From a checkpoint of a small transformer trained on Wikipedia.
Size: width 192, MLP 320 SwiGLU, vocabulary 4096, 5.02M parameters.
Architecture: RMSNorm before each block, rotary positions, no biases in attention or MLP, untied embeddings.
Training: a variant of Adam for these matrices, 146M tokens, 4468 steps.
Each number is 50 + 15 x the weight over the matrix's rms, rounded and kept within 0 to 99. Layers, rows and columns count from 0.

# down: layer 11 MLP down (transposed), 320x192, rms 0.0653, rows 196-219, columns 0-95
# gate: layer 11 MLP gate, 320x192, rms 0.0716, rows 197-220, columns 0-95
# up: layer 11 MLP up, 320x192, rms 0.0674, rows 197-220, columns 0-95
down196:68 66 53 46 40 39 43 43 43 45 59 30 40 62 58 40 36 69 68 65 23 48 49 72 53 43 84 42 51 66 39 27 39 52 48 21 41 43 58 35 57 34 35 80 58 35 55 41 47 54 34 28 41 62 40 92 32 36 70 50 64 36 50 45 49 51 63 60 42 25 62 42 48 59 55 45 30 69 60 43 36 29 62 44 35 42 68 44 39 55 52 31 39 37 64 89
gate197:28 81 44 24 19 47 43 43 46 45 82 39 46 25 58 53 78 65 43 85 58 59 00 45 23 60 46 36 26 82 37 33 48 73 17 24 68 52 39 60 62 14 84 87 60 41 55 64 49 65 48 63 72 17 65 38 57 69 89 51 58 61 43 40 76 55 70 43 44 65 92 33 66 67 22 49 42 35 80 37 54 41 65 45 40 65 52 25 24 45 50 45 51 47 61 47
up197:57 52 68 57 71 49 26 19 56 55 45 32 29 16 52 79 64 49 28 19 17 45 32 20 49 65 59 19 41 43 46 48 03 56 44 48 66 60 54 57 58 59 43 59 23 24 12 25 35 74 34 33 64 57 59 93 58 56 75 46 65 39 42 42 32 21 69 19 56 27 63 54 58 34 47 13 72 46 58 73 43 50 47 60 84 61 34 57 41 32 47 63 14 54 64 47
down197:62 62 55 44 43 33 66 74 59 67 48 40 65 58 66 60 55 71 29 33 54 59 38 48 15 34 51 51 58 32 50 53 75 53 60 35 47 52 58 40 42 64 62 44 35 63 69 33 49 36 31 48 83 00 65 62 66 59 36 29 43 41 37 63 56 32 61 74 72 56 37 50 43 41 43 48 72 38 35 55 45 60 18 15 38 00 38 64 40 63 55 53 69 44 58 33
gate198:44 24 41 55 69 63 63 32 60 79 38 38 42 27 62 59 61 22 34 58 42 56 71 35 50 34 22 35 46 73 36 46 49 23 56 42 44 79 62 31 52 46 56 44 52 63 46 49 77 51 81 31 64 49 53 41 54 49 68 51 33 56 36 62 58 74 73 73 40 25 44 69 62 53 32 55 69 81 77 67 36 54 59 75 59 40 40 67 43 56 71 62 33 58 23 68
up198:45 45 48 70 28 53 68 15 38 46 47 45 79 36 59 61 51 48 60 74 66 45 52 39 47 51 46 41 39 66 63 34 30 37 73 32 94 61 59 37 45 62 37 47 19 59 31 74 38 47 58 51 84 42 37 59 22 62 34 83 27 29 90 23 38 56 36 66 55 40 68 22 51 75 55 59 45 57 58 61 52 57 61 77 41 06 74 34 52 52 44 56 45 49 43 62
down198:65 46 50 49 54 46 72 61 38 48 57 70 52 64 57 49 27 58 46 21 55 49 67 24 77 52 51 74 40 72 37 43 62 17 65 60 57 48 67 10 49 33 60 53 24 56 73 67 41 29 59 30 52 35 24 43 57 55 66 47 60 40 43 37 54 48 83 52 54 37 75 38 49 71 57 17 57 19 32 62 41 48 47 66 30 43 56 66 71 39 67 40 37 49 34 61
gate199:62 32 54 32 57 69 72 38 51 42 47 50 52 26 61 51 80 48 63 40 43 53 28 45 64 22 52 46 67 43 43 26 37 44 65 50 38 47 72 37 52 72 72 43 68 41 34 31 55 54 59 31 20 42 32 38 28 40 55 29 38 46 78 36 33 60 37 57 42 52 45 79 54 31 39 60 56 48 95 82 39 26 82 65 44 44 58 13 53 34 31 33 76 77 41 47
up199:40 61 57 44 53 36 58 59 50 47 22 21 58 48 56 61 55 67 55 67 41 56 40 27 57 40 58 58 52 48 66 40 30 42 34 29 57 50 72 51 46 44 47 46 66 40 64 39 51 73 56 60 30 66 17 45 75 30 32 77 51 64 29 45 55 53 39 22 40 40 49 29 65 46 72 55 58 44 26 35 77 69 50 49 40 56 30 50 84 54 45 71 53 40 42 54
down199:78 50 65 31 63 44 58 32 53 48 66 37 51 58 71 49 80 41 64 53 46 55 52 39 76 30 88 42 66 51 50 55 48 37 55 53 62 28 61 29 42 55 53 53 70 39 69 20 38 56 27 34 60 55 65 42 53 44 53 50 54 54 57 35 70 67 61 37 46 59 62 24 29 22 68 35 53 52 23 33 44 16 53 55 57 51 16 54 36 75 24 42 52 42 55 41
gate200:52 16 50 61 38 71 66 54 34 61 46 39 60 62 47 62 57 88 63 35 40 56 60 38 39 58 50 46 50 39 71 51 84 45 48 66 53 63 36 56 44 52 27 36 55 48 67 41 53 63 25 43 66 41 53 44 50 48 49 42 34 44 42 40 48 36 43 44 57 48 57 44 61 63 32 36 46 76 59 63 53 58 57 42 55 55 35 55 45 59 24 43 34 80 58 62
up200:60 40 18 39 25 39 59 78 56 45 45 52 54 61 64 70 61 69 72 74 59 46 62 34 64 60 70 46 40 50 60 51 81 82 59 66 40 41 51 58 21 52 27 41 58 60 41 53 31 50 77 51 43 52 33 62 68 68 53 62 45 59 37 38 24 33 38 68 82 37 41 29 32 60 00 62 57 53 50 38 00 43 52 66 65 28 08 31 42 73 42 48 51 36 52 49
down200:39 69 36 33 31 51 36 45 28 27 37 69 33 32 74 69 49 26 59 48 41 33 82 61 74 59 53 59 49 71 50 28 64 47 48 58 45 53 05 45 41 58 59 56 43 70 38 49 68 61 30 54 43 42 63 27 51 55 61 71 59 58 52 64 63 34 65 61 34 55 76 25 70 35 52 58 33 69 92 40 46 52 62 66 88 29 39 35 75 17 47 69 76 52 47 80
gate201:57 51 36 44 39 49 79 54 28 46 38 51 50 50 70 57 63 58 69 55 52 65 51 35 35 36 65 43 37 39 28 46 41 40 53 42 63 51 17 57 42 37 53 51 24 77 66 15 49 66 54 48 78 58 60 28 41 65 24 49 76 53 55 52 17 61 35 34 67 57 54 49 54 35 66 50 71 37 57 57 30 47 75 52 54 70 47 54 69 41 15 24 55 73 73 45
up201:49 31 48 48 66 54 63 40 47 45 43 83 73 52 71 56 65 59 50 59 52 62 57 37 60 47 88 69 47 57 38 27 63 54 53 26 84 25 47 60 63 47 38 53 58 48 49 61 11 47 64 50 32 41 38 36 47 33 31 77 44 53 52 30 58 86 50 41 60 35 49 35 48 39 46 63 54 44 45 23 55 40 69 39 41 50 28 47 47 87 59 48 64 75 60 73
down201:47 31 50 14 63 41 47 45 48 17 21 58 14 69 43 74 99 69 45 51 60 49 47 47 56 44 55 27 56 48 28 64 66 55 73 59 58 51 24 64 34 52 44 60 44 35 61 56 58 70 58 68 59 69 46 31 63 55 36 17 39 69 61 42 63 34 43 33 59 57 68 40 54 35 47 60 63 64 51 44 64 31 67 43 37 42 24 36 72 48 20 39 58 57 79 68
gate202:48 45 48 14 31 45 82 37 61 78 35 64 43 59 72 88 63 68 52 64 42 46 67 59 81 70 47 59 60 48 26 32 52 49 46 68 58 49 47 44 73 69 70 66 57 45 39 31 42 64 43 27 59 30 43 62 54 63 53 54 60 65 39 39 49 66 72 60 53 62 49 51 41 47 52 73 52 47 79 62 42 45 64 70 55 52 46 46 20 60 52 47 74 46 50 47
up202:56 29 46 44 16 50 57 26 52 58 49 56 21 62 58 54 28 45 72 43 66 42 41 60 43 61 27 51 61 57 59 56 54 89 63 26 30 45 67 66 50 46 62 68 33 49 42 18 51 46 21 42 45 29 18 23 46 44 54 40 67 44 39 75 64 60 75 45 40 68 38 19 62 63 54 43 59 35 66 54 23 73 75 53 45 57 37 44 39 22 56 72 47 55 62 37
down202:51 24 46 52 50 53 44 31 65 75 60 34 54 55 37 54 63 28 52 25 69 36 61 58 59 62 66 85 67 36 50 54 75 47 74 41 52 45 52 42 39 60 57 58 54 59 62 51 42 52 35 79 55 62 49 62 76 55 23 50 39 61 75 27 51 56 44 31 26 36 58 62 49 49 50 51 20 49 67 58 67 54 33 57 70 58 65 41 41 41 14 62 48 40 53 38
gate203:72 38 43 28 43 72 67 49 64 72 68 58 58 40 55 50 41 71 64 58 44 22 36 45 57 52 42 43 50 59 37 31 13 41 47 27 43 52 28 30 46 36 32 42 72 36 57 53 55 41 59 57 61 47 38 33 36 48 55 47 42 44 50 58 62 36 47 65 53 80 27 53 36 42 44 27 39 53 75 48 20 16 35 62 61 56 71 16 41 12 52 34 39 53 52 99
up203:61 61 46 50 78 90 15 44 53 60 73 76 83 56 45 52 48 59 64 43 34 54 59 71 44 56 44 47 38 49 45 53 30 67 60 53 52 50 51 09 62 46 54 34 55 61 44 04 53 69 64 65 69 52 45 44 58 46 55 64 57 29 51 38 59 69 53 39 19 76 43 52 68 53 43 47 42 74 37 79 54 60 34 29 60 39 79 69 60 60 57 24 41 60 49 62
down203:55 51 36 55 47 45 39 70 13 46 41 60 16 26 51 56 85 46 45 56 53 63 47 69 58 36 52 28 39 56 41 47 40 49 82 49 28 58 59 62 29 81 59 48 63 28 54 57 58 57 67 22 45 70 63 31 48 91 49 62 61 44 73 37 43 19 52 32 53 48 45 32 38 42 49 38 62 32 56 24 46 63 36 73 43 56 11 35 58 17 62 54 67 26 62 79
gate204:28 34 74 52 67 54 79 59 63 68 98 74 56 24 40 36 70 73 34 54 37 70 72 42 37 22 76 31 40 21 57 20 37 32 37 66 05 43 49 49 78 56 33 33 47 68 68 09 62 31 43 54 78 53 74 25 48 62 59 47 42 61 54 75 74 45 68 40 42 64 87 59 34 63 31 56 55 74 46 45 58 35 58 46 60 49 18 21 39 25 36 59 73 40 25 30
up204:68 40 65 31 21 48 57 47 65 86 43 37 21 51 68 57 49 52 68 62 45 28 50 56 86 47 42 63 42 54 69 25 51 42 51 53 51 60 18 47 59 65 36 26 69 65 56 47 49 62 86 37 14 40 70 28 75 65 51 28 37 65 52 40 45 23 26 64 58 26 39 62 40 57 54 50 66 72 56 78 40 55 71 57 36 44 58 57 32 60 76 39 43 34 41 69
down204:51 43 34 26 63 22 54 30 36 41 46 66 44 52 70 18 61 43 46 66 45 54 30 58 29 54 50 61 73 44 28 35 34 23 34 63 67 36 55 48 38 44 42 31 34 61 20 48 68 51 58 24 67 23 39 25 27 46 66 37 52 51 30 71 32 59 56 63 53 57 54 48 48 82 55 48 60 67 55 42 12 75 39 46 80 60 37 48 21 57 71 55 43 30 52 59
gate205:46 63 50 14 41 46 74 50 47 54 50 36 52 28 43 48 50 52 45 76 61 42 47 57 57 41 31 41 49 51 29 52 69 16 42 45 41 42 52 56 68 26 58 37 63 50 55 47 66 24 93 51 28 55 28 43 72 74 53 35 58 46 25 54 50 67 36 32 47 57 38 72 59 33 44 62 39 29 55 52 30 46 33 38 59 48 68 49 64 74 38 46 40 67 61 45
up205:67 41 34 51 39 40 59 48 36 69 46 47 55 51 47 66 43 89 62 51 54 49 34 87 43 66 46 69 63 34 48 46 65 34 67 36 19 63 66 57 45 50 35 41 51 37 65 37 50 32 56 30 30 57 29 71 62 57 57 61 41 49 23 46 59 29 50 47 46 92 20 53 39 17 74 53 34 63 27 55 54 60 40 37 50 57 49 47 44 71 37 54 22 68 62 67
down205:37 56 38 39 46 44 54 37 55 31 48 59 63 61 53 58 54 53 44 40 61 38 69 56 59 55 40 59 37 37 38 51 34 76 36 50 39 62 51 73 30 76 37 45 42 23 65 58 41 36 36 72 55 26 63 42 51 23 39 59 18 45 39 35 37 54 60 58 57 71 10 42 27 28 34 33 52 31 35 38 64 47 29 57 55 81 51 58 50 22 50 50 33 62 45 49
gate206:59 43 36 38 53 49 39 42 54 77 23 33 59 36 58 67 65 46 56 26 51 26 74 62 62 53 37 46 44 49 33 48 53 44 54 71 53 31 55 63 67 60 23 41 45 43 53 35 39 61 61 34 70 29 55 62 45 57 62 61 68 62 19 67 55 47 79 41 28 53 56 63 65 66 58 64 48 64 38 67 41 29 36 53 50 47 50 64 36 27 19 37 52 65 33 45
up206:39 40 73 62 73 53 40 27 42 48 69 44 34 63 61 44 52 40 47 35 56 19 40 58 46 73 55 24 53 61 54 45 36 75 35 83 24 59 28 51 74 49 56 49 89 39 60 55 53 74 67 61 73 22 60 54 24 36 33 51 31 43 35 38 41 25 59 44 50 41 53 68 55 57 21 51 60 24 59 49 34 57 48 51 55 72 66 53 11 48 49 26 30 57 72 45
down206:36 38 62 58 37 55 74 46 39 46 51 57 56 58 44 23 00 71 54 51 42 74 40 35 64 43 54 57 80 36 45 34 43 31 44 76 44 50 59 48 45 41 49 54 48 54 56 43 34 73 42 29 49 60 30 48 37 48 46 67 55 62 24 44 62 44 44 40 37 46 47 66 68 55 52 36 66 71 78 77 78 36 59 42 69 31 43 61 36 55 39 31 40 26 55 38
gate207:46 35 55 71 50 39 46 78 28 50 39 48 41 51 47 53 51 39 41 46 61 28 44 56 45 65 32 55 45 25 56 39 47 47 64 61 54 57 41 70 32 22 17 50 42 42 56 37 54 47 66 59 37 65 54 35 39 47 40 32 76 62 48 68 81 63 32 26 43 71 51 50 99 64 45 36 29 46 62 42 47 48 60 29 44 44 51 66 26 35 43 51 57 72 55 55
up207:53 22 54 35 33 32 42 74 58 65 44 41 28 51 47 40 62 32 45 66 66 62 42 64 60 51 27 34 34 40 73 45 50 65 52 44 33 43 47 57 53 30 34 53 51 49 50 52 51 40 59 49 63 50 40 17 42 49 22 61 35 30 40 76 45 54 30 07 30 50 57 30 52 62 41 65 41 45 84 28 28 23 63 35 65 20 30 31 22 50 50 49 64 81 37 52
down207:44 54 51 30 34 64 47 67 42 53 45 29 37 57 59 29 19 61 48 30 91 63 37 48 57 48 35 55 63 66 44 30 63 66 60 37 61 45 43 66 10 61 45 64 49 56 27 51 50 35 52 55 58 51 58 54 42 60 69 39 43 50 60 54 53 66 69 53 57 34 40 38 65 66 40 36 55 53 52 61 64 57 54 55 46 49 39 19 25 71 66 42 32 53 63 51
gate208:42 27 60 06 50 62 53 75 50 77 52 52 40 35 48 31 64 63 70 52 49 62 66 50 45 47 42 40 38 41 41 53 52 82 36 67 25 54 44 63 54 30 19 68 48 60 60 46 40 61 38 41 75 50 49 26 63 52 57 32 51 34 56 65 53 57 60 37 44 51 49 74 54 28 53 53 48 55 64 50 30 42 50 72 42 58 48 60 63 39 57 56 54 67 60 46
up208:50 28 61 58 38 68 39 35 53 53 50 49 57 47 46 59 41 59 22 37 68 38 54 54 33 15 59 59 47 61 37 27 57 10 32 43 53 53 67 51 47 61 50 52 29 43 51 31 71 44 40 70 41 52 45 83 47 56 67 82 61 64 40 37 53 49 44 46 47 54 38 40 66 41 40 58 38 34 54 57 92 44 43 28 53 63 66 52 53 44 45 51 58 46 60 90
down208:32 29 61 25 37 46 60 53 48 69 53 61 43 63 40 40 57 60 53 58 75 33 51 76 49 16 43 60 61 64 53 03 40 47 27 43 13 73 57 43 41 35 02 34 26 65 92 20 36 41 58 34 62 55 68 52 40 62 37 65 46 46 38 40 51 45 37 31 49 34 38 37 73 42 60 56 27 37 62 31 72 36 45 44 46 41 45 52 51 21 54 57 48 66 30 39
gate209:64 48 65 60 34 65 52 52 44 55 43 61 41 41 39 58 54 43 39 30 32 54 14 58 61 64 49 73 51 50 38 61 53 58 50 35 60 37 63 41 35 50 31 73 45 59 12 55 58 66 33 27 55 78 36 55 71 62 77 72 80 55 52 49 29 21 41 44 55 57 52 46 24 18 41 52 66 45 80 65 42 23 54 34 66 31 49 43 23 29 63 54 28 81 45 46
up209:85 53 66 57 17 34 45 47 40 46 54 21 36 74 52 74 54 65 92 44 80 80 54 42 35 51 57 49 43 46 60 16 55 34 34 40 50 45 35 57 32 24 47 50 56 51 57 36 37 70 33 49 46 33 52 67 40 62 60 62 46 57 66 51 48 49 63 31 35 59 35 50 50 45 57 41 59 84 51 53 66 35 74 54 36 36 57 66 14 45 77 35 58 61 32 53
down209:40 58 47 57 74 57 62 62 54 32 62 36 46 42 43 74 55 65 43 35 40 43 41 34 57 74 59 31 64 26 57 63 36 55 00 65 44 38 45 38 58 43 64 63 69 58 58 63 27 31 61 39 76 46 64 62 58 54 78 96 48 41 30 82 51 24 66 29 33 20 45 54 57 50 54 55 53 62 64 52 66 74 34 52 72 60 31 62 56 44 67 38 51 49 65 44
gate210:52 52 29 68 60 49 84 55 47 57 90 46 64 48 48 35 68 71 31 57 45 47 65 31 49 29 40 63 61 54 53 53 27 34 43 40 52 51 47 29 52 66 59 40 52 54 22 44 52 64 60 51 33 46 23 56 55 44 57 33 70 43 37 38 46 42 45 58 55 47 57 31 28 53 72 65 97 41 64 58 54 53 48 42 35 61 49 18 38 44 29 52 68 38 29 66
up210:40 55 65 45 76 20 29 44 68 48 33 35 36 37 20 49 37 35 55 68 66 26 20 51 50 39 34 43 56 86 58 59 62 59 50 50 35 34 47 51 55 39 69 34 34 39 67 50 34 33 28 46 40 53 47 36 61 57 34 55 51 65 72 66 72 46 44 62 62 60 43 45 85 67 58 43 52 59 61 37 20 57 37 38 78 38 82 64 45 58 37 45 61 69 95 44
down210:58 50 37 45 73 31 38 44 71 52 55 58 42 56 55 44 71 40 47 71 60 66 38 55 46 30 59 41 48 63 33 40 32 39 66 54 14 45 44 46 34 61 39 22 56 51 24 38 36 65 65 75 42 58 12 47 44 75 50 46 63 44 57 46 19 38 53 60 51 53 43 45 55 40 52 55 31 67 53 40 62 41 57 65 38 71 55 57 87 41 61 25 74 51 67 42
gate211:62 50 54 58 29 58 26 19 38 37 63 67 57 70 65 28 50 71 63 77 36 43 45 64 40 67 40 41 25 52 50 38 60 32 22 38 49 68 59 54 51 61 23 49 61 57 24 44 75 57 62 61 27 82 34 64 39 52 47 60 54 62 50 45 63 32 56 38 67 38 61 57 54 37 39 51 68 51 49 23 66 37 26 38 58 58 62 14 63 16 23 36 50 51 58 61
up211:31 45 73 68 68 53 36 42 37 67 67 69 51 59 58 30 65 67 51 51 28 67 67 30 57 57 54 25 21 24 50 49 00 55 55 23 70 47 41 67 54 48 48 50 75 64 47 36 50 49 79 47 72 35 55 33 48 37 46 41 51 41 68 52 61 52 59 50 52 40 49 70 49 73 52 42 56 77 41 62 61 53 68 42 56 50 34 72 66 27 42 56 35 48 25 22
down211:67 47 37 27 61 55 77 44 39 54 82 28 24 71 36 59 10 48 37 52 71 76 54 26 68 25 55 31 64 56 33 33 40 31 68 24 43 57 52 67 69 50 50 45 34 57 50 65 31 75 24 66 70 49 26 52 51 60 63 55 47 31 52 71 41 44 44 59 40 43 19 35 56 42 46 41 37 39 59 54 49 60 65 58 72 53 43 62 68 66 48 43 36 54 55 63
gate212:40 25 34 53 64 30 71 56 61 52 47 32 87 38 56 70 54 50 59 74 75 61 73 38 46 62 49 62 68 27 45 32 76 66 18 52 64 63 40 61 28 19 49 65 22 51 44 43 51 51 57 40 66 79 64 32 63 58 48 38 56 66 43 50 62 52 34 54 55 62 50 69 67 32 48 48 43 68 58 48 55 69 57 57 39 44 41 90 49 52 41 51 53 54 61 43
up212:51 54 31 80 70 41 68 67 62 65 45 38 42 57 25 22 48 48 40 66 72 60 41 59 42 17 43 65 65 41 73 69 40 49 51 65 62 63 34 65 61 86 64 58 52 61 69 46 43 65 77 71 32 39 40 36 60 66 43 59 55 58 61 51 49 60 34 59 43 51 53 40 46 16 46 28 60 24 65 77 40 15 24 38 56 52 61 53 25 52 58 34 52 51 45 45
down212:64 40 46 46 42 40 55 54 66 35 68 50 60 56 46 44 51 15 49 53 89 46 18 31 77 45 51 63 44 45 67 61 31 19 26 33 38 62 30 39 65 27 70 50 60 63 21 47 34 53 56 55 46 32 46 76 63 48 67 71 72 55 45 49 53 61 59 47 45 76 63 30 59 38 42 50 49 40 57 63 63 28 53 58 24 55 60 41 46 68 38 40 49 46 46 55
gate213:63 45 52 54 36 44 36 37 38 55 31 63 45 33 64 21 51 43 69 39 63 54 49 60 59 52 58 57 26 59 11 49 47 57 43 38 57 62 76 13 50 64 45 14 47 61 51 23 36 35 48 12 54 60 41 53 41 52 42 30 54 54 35 56 46 47 64 44 59 49 55 59 65 37 36 66 47 29 63 74 37 30 45 37 58 43 32 52 21 54 45 53 49 21 04 79
up213:25 42 24 53 72 38 59 85 64 24 50 48 53 52 58 72 52 40 75 76 38 55 46 47 44 46 52 77 72 33 38 50 75 64 54 69 73 60 29 51 32 65 57 57 40 38 29 64 49 54 65 47 40 56 33 32 55 73 55 58 50 40 50 42 57 61 28 71 87 44 73 44 31 64 60 50 50 42 64 45 20 62 53 40 72 37 74 39 56 66 38 59 63 36 59 38
down213:78 47 32 47 45 32 76 76 44 54 39 46 64 66 50 43 64 27 42 48 54 51 60 43 50 85 44 75 61 59 36 52 35 08 56 72 37 24 42 42 62 46 53 67 56 83 64 40 62 56 78 39 26 24 37 78 46 48 55 49 42 59 50 46 23 45 51 51 50 70 42 66 39 48 55 30 44 67 56 47 65 35 55 55 58 53 55 70 37 55 31 32 27 47 14 51
gate214:49 39 39 62 34 63 41 50 61 54 60 45 63 38 63 49 57 71 66 63 43 51 82 39 53 55 66 49 46 48 37 61 40 52 61 34 54 65 75 37 46 57 42 52 47 77 16 66 74 27 52 41 63 58 61 55 16 66 28 49 65 40 38 65 42 63 45 46 45 62 52 46 52 36 56 80 41 60 41 71 33 39 33 48 58 57 52 55 28 46 46 36 49 42 37 55
up214:53 64 38 27 54 63 61 56 57 44 32 59 54 34 66 32 41 63 54 50 59 40 67 43 52 61 40 72 38 67 36 50 44 42 50 43 53 50 50 36 89 41 46 46 48 48 54 44 28 61 60 43 84 58 44 48 54 44 55 34 82 63 50 58 80 43 51 37 34 34 33 57 56 62 62 56 42 53 55 27 48 57 71 71 43 50 68 45 42 20 44 58 66 28 70 28
down214:61 46 78 51 36 41 62 49 40 49 57 63 56 59 38 66 44 54 42 57 73 68 34 51 75 49 40 48 73 53 51 23 51 51 44 49 71 35 47 66 41 31 26 46 31 50 49 47 60 60 40 51 44 68 27 74 15 57 75 57 45 21 56 33 56 69 58 47 36 73 19 79 30 58 83 69 27 56 48 52 44 46 57 57 22 72 32 44 34 64 54 80 58 59 47 67
gate215:52 58 52 61 52 31 70 31 49 47 65 47 49 40 25 38 45 67 71 60 61 62 55 69 61 68 62 78 62 47 62 37 26 53 53 58 45 31 41 55 44 53 36 49 30 72 67 55 47 43 75 39 46 62 60 26 51 60 48 42 70 67 37 50 51 55 26 54 47 74 46 58 19 54 72 55 46 45 63 46 28 60 65 50 59 50 42 42 45 70 43 32 47 70 41 52
up215:78 32 48 33 83 53 59 45 55 51 40 36 42 56 50 20 52 62 43 49 33 57 47 44 62 31 41 45 35 44 52 51 50 32 60 72 61 41 62 56 49 77 63 40 47 52 52 55 51 54 55 29 49 29 39 67 46 69 39 78 48 84 35 22 46 48 44 44 37 62 58 54 31 53 50 32 28 61 59 80 37 50 56 40 83 50 60 41 36 46 53 49 72 59 65 36
down215:63 16 70 29 23 83 61 46 62 37 68 56 42 58 60 59 50 55 46 37 64 69 32 57 76 42 29 28 71 35 36 44 36 74 62 43 47 57 47 78 48 36 38 62 53 43 36 41 59 61 52 62 37 75 58 39 43 38 35 38 67 39 47 48 57 60 60 52 36 52 49 74 74 59 37 72 70 80 60 47 69 61 57 50 52 68 30 57 45 48 31 22 72 56 42 51
gate216:46 78 55 17 48 66 69 44 58 53 30 19 64 34 60 71 44 48 61 43 43 53 26 46 51 40 44 62 52 36 61 44 55 61 39 29 40 60 59 48 43 28 60 46 74 60 51 43 56 57 55 40 46 53 40 52 51 43 55 38 47 36 66 60 29 26 60 26 19 40 43 56 54 46 46 48 61 43 60 29 70 37 63 61 27 66 66 34 58 56 34 54 76 40 69 42
up216:69 62 61 61 58 51 73 18 43 36 16 26 55 68 58 40 27 47 74 57 67 38 46 48 62 63 42 45 64 49 46 49 52 49 29 57 13 78 60 52 37 38 87 53 75 42 69 58 51 49 66 65 49 62 34 60 51 41 49 51 33 28 50 58 22 22 48 58 45 54 30 37 63 34 47 31 32 54 32 52 57 50 56 76 30 57 46 30 48 49 43 69 69 54 77 26
down216:58 41 55 57 63 27 48 57 65 48 30 46 56 49 56 40 00 35 64 45 39 75 88 67 23 54 41 65 49 61 42 52 65 37 43 41 50 54 34 51 54 68 47 52 50 54 30 33 65 50 61 70 61 66 65 47 59 14 63 30 52 50 42 74 59 49 57 62 37 49 28 26 44 44 28 30 53 31 41 37 27 60 39 50 54 45 42 42 55 41 39 35 58 42 76 54
gate217:75 45 56 29 87 50 60 22 59 42 70 37 49 57 64 31 50 56 51 52 51 55 75 39 55 41 41 57 30 60 31 28 44 51 24 63 39 41 48 37 59 55 41 44 52 69 80 51 39 36 65 66 50 53 55 38 71 54 35 14 57 62 62 54 60 44 80 56 34 69 40 59 36 45 52 44 65 55 60 42 72 21 70 66 36 58 36 51 60 70 33 44 27 24 23 48
up217:53 13 58 35 55 50 52 46 58 75 49 39 51 53 68 20 47 37 58 55 63 65 69 61 71 45 62 53 45 70 63 41 16 34 68 26 67 30 60 62 45 82 40 63 35 58 26 25 25 45 63 51 34 68 31 46 52 89 62 39 30 52 46 72 50 47 55 49 48 51 41 65 44 53 48 59 56 41 40 47 36 25 53 67 51 44 69 50 31 44 42 16 57 40 60 62
down217:53 79 57 55 69 78 68 50 33 68 71 51 60 45 51 70 40 27 41 42 75 50 45 54 59 51 70 56 71 32 56 51 26 46 48 34 38 52 24 48 59 26 57 53 64 57 68 52 55 67 64 57 43 43 43 67 36 48 74 59 40 60 57 38 38 48 34 65 47 36 31 69 47 33 23 46 37 44 42 38 52 65 24 44 54 70 34 58 69 59 67 59 54 42 54 49
gate218:63 35 60 23 60 68 50 50 38 54 52 48 51 69 91 71 71 70 81 38 40 64 79 64 19 23 72 43 60 58 57 36 50 64 46 35 36 52 62 24 65 40 35 25 52 44 51 52 43 24 42 19 54 36 52 73 76 44 48 37 60 39 57 54 73 40 64 39 62 70 46 78 41 61 41 52 75 63 49 43 45 68 83 51 65 50 45 45 24 40 35 40 62 65 35 67
up218:52 31 54 55 49 56 45 46 40 53 57 56 21 21 40 28 55 29 42 46 45 59 49 70 31 51 22 40 38 76 65 51 21 68 59 30 50 65 56 54 47 53 61 51 62 20 62 16 83 74 42 71 35 44 53 43 65 59 64 19 61 31 32 81 64 28 65 22 54 36 51 52 65 63 30 55 52 19 49 30 40 46 26 35 38 36 51 48 45 40 78 23 48 62 40 60
down218:63 55 35 28 56 50 77 22 23 17 47 57 55 46 31 52 40 39 43 36 27 69 49 60 38 52 48 38 69 45 63 64 36 56 56 79 44 48 24 82 91 58 40 62 36 61 57 56 55 52 68 69 29 65 15 36 51 52 60 67 59 59 43 52 36 78 23 31 64 67 50 40 55 59 34 43 31 35 66 40 41 66 51 55 45 67 62 60 51 65 48 65 74 72 08 43
gate219:42 22 69 61 54 57 74 47 49 49 32 15 29 40 53 42 73 46 42 60 59 24 49 56 62 13 22 71 54 52 53 64 49 58 54 74 86 37 61 58 39 59 31 68 21 78 42 52 31 34 56 41 41 32 50 16 18 49 62 51 55 60 71 60 52 19 35 60 32 40 87 47 62 58 75 71 49 45 21 76 66 46 22 39 55 49 36 41 49 59 35 48 28 66 32 70
up219:63 71 67 16 30 60 51 14 65 32 17 41 38 30 11 49 51 42 89 34 51 36 68 59 29 46 30 71 39 67 61 69 44 56 67 74 78 38 68 78 24 57 56 43 37 43 42 43 50 29 35 32 53 40 42 61 19 48 50 66 49 58 31 76 38 54 38 53 25 61 62 35 61 50 52 73 59 37 17 50 42 59 57 38 43 14 24 52 25 54 50 40 23 59 53 52
down219:45 26 46 66 31 45 54 53 38 67 32 66 51 55 39 29 33 50 50 46 51 48 37 54 54 64 33 38 42 40 63 67 31 71 45 57 39 40 60 48 26 68 61 42 38 54 25 47 63 53 30 48 53 65 49 35 52 50 51 72 75 66 63 17 44 47 42 58 17 62 51 30 60 61 40 79 82 71 48 48 53 26 63 45 47 55 54 24 56 72 48 47 34 73 31 71
gate220:58 37 68 47 40 48 53 52 42 31 64 36 57 14 55 38 63 91 29 27 65 34 35 51 10 38 45 55 47 51 36 52 40 58 65 45 32 55 44 32 53 52 71 39 35 30 63 53 43 54 42 35 67 59 36 39 47 36 52 72 24 86 63 61 66 28 32 61 61 32 61 40 03 63 47 61 51 21 43 33 52 62 55 34 43 61 55 10 61 59 31 68 25 68 48 49
up220:47 61 60 27 44 84 44 61 54 52 53 60 55 43 51 64 55 62 49 42 61 41 57 37 46 47 54 36 53 60 62 40 84 46 42 70 41 60 29 52 39 71 75 71 65 50 55 80 53 53 41 43 72 45 41 77 59 63 52 60 32 77 60 60 79 54 66 51 35 59 51 67 67 34 36 47 31 75 93 49 44 50 34 48 39 62 51 60 56 49 52 57 61 24 42 69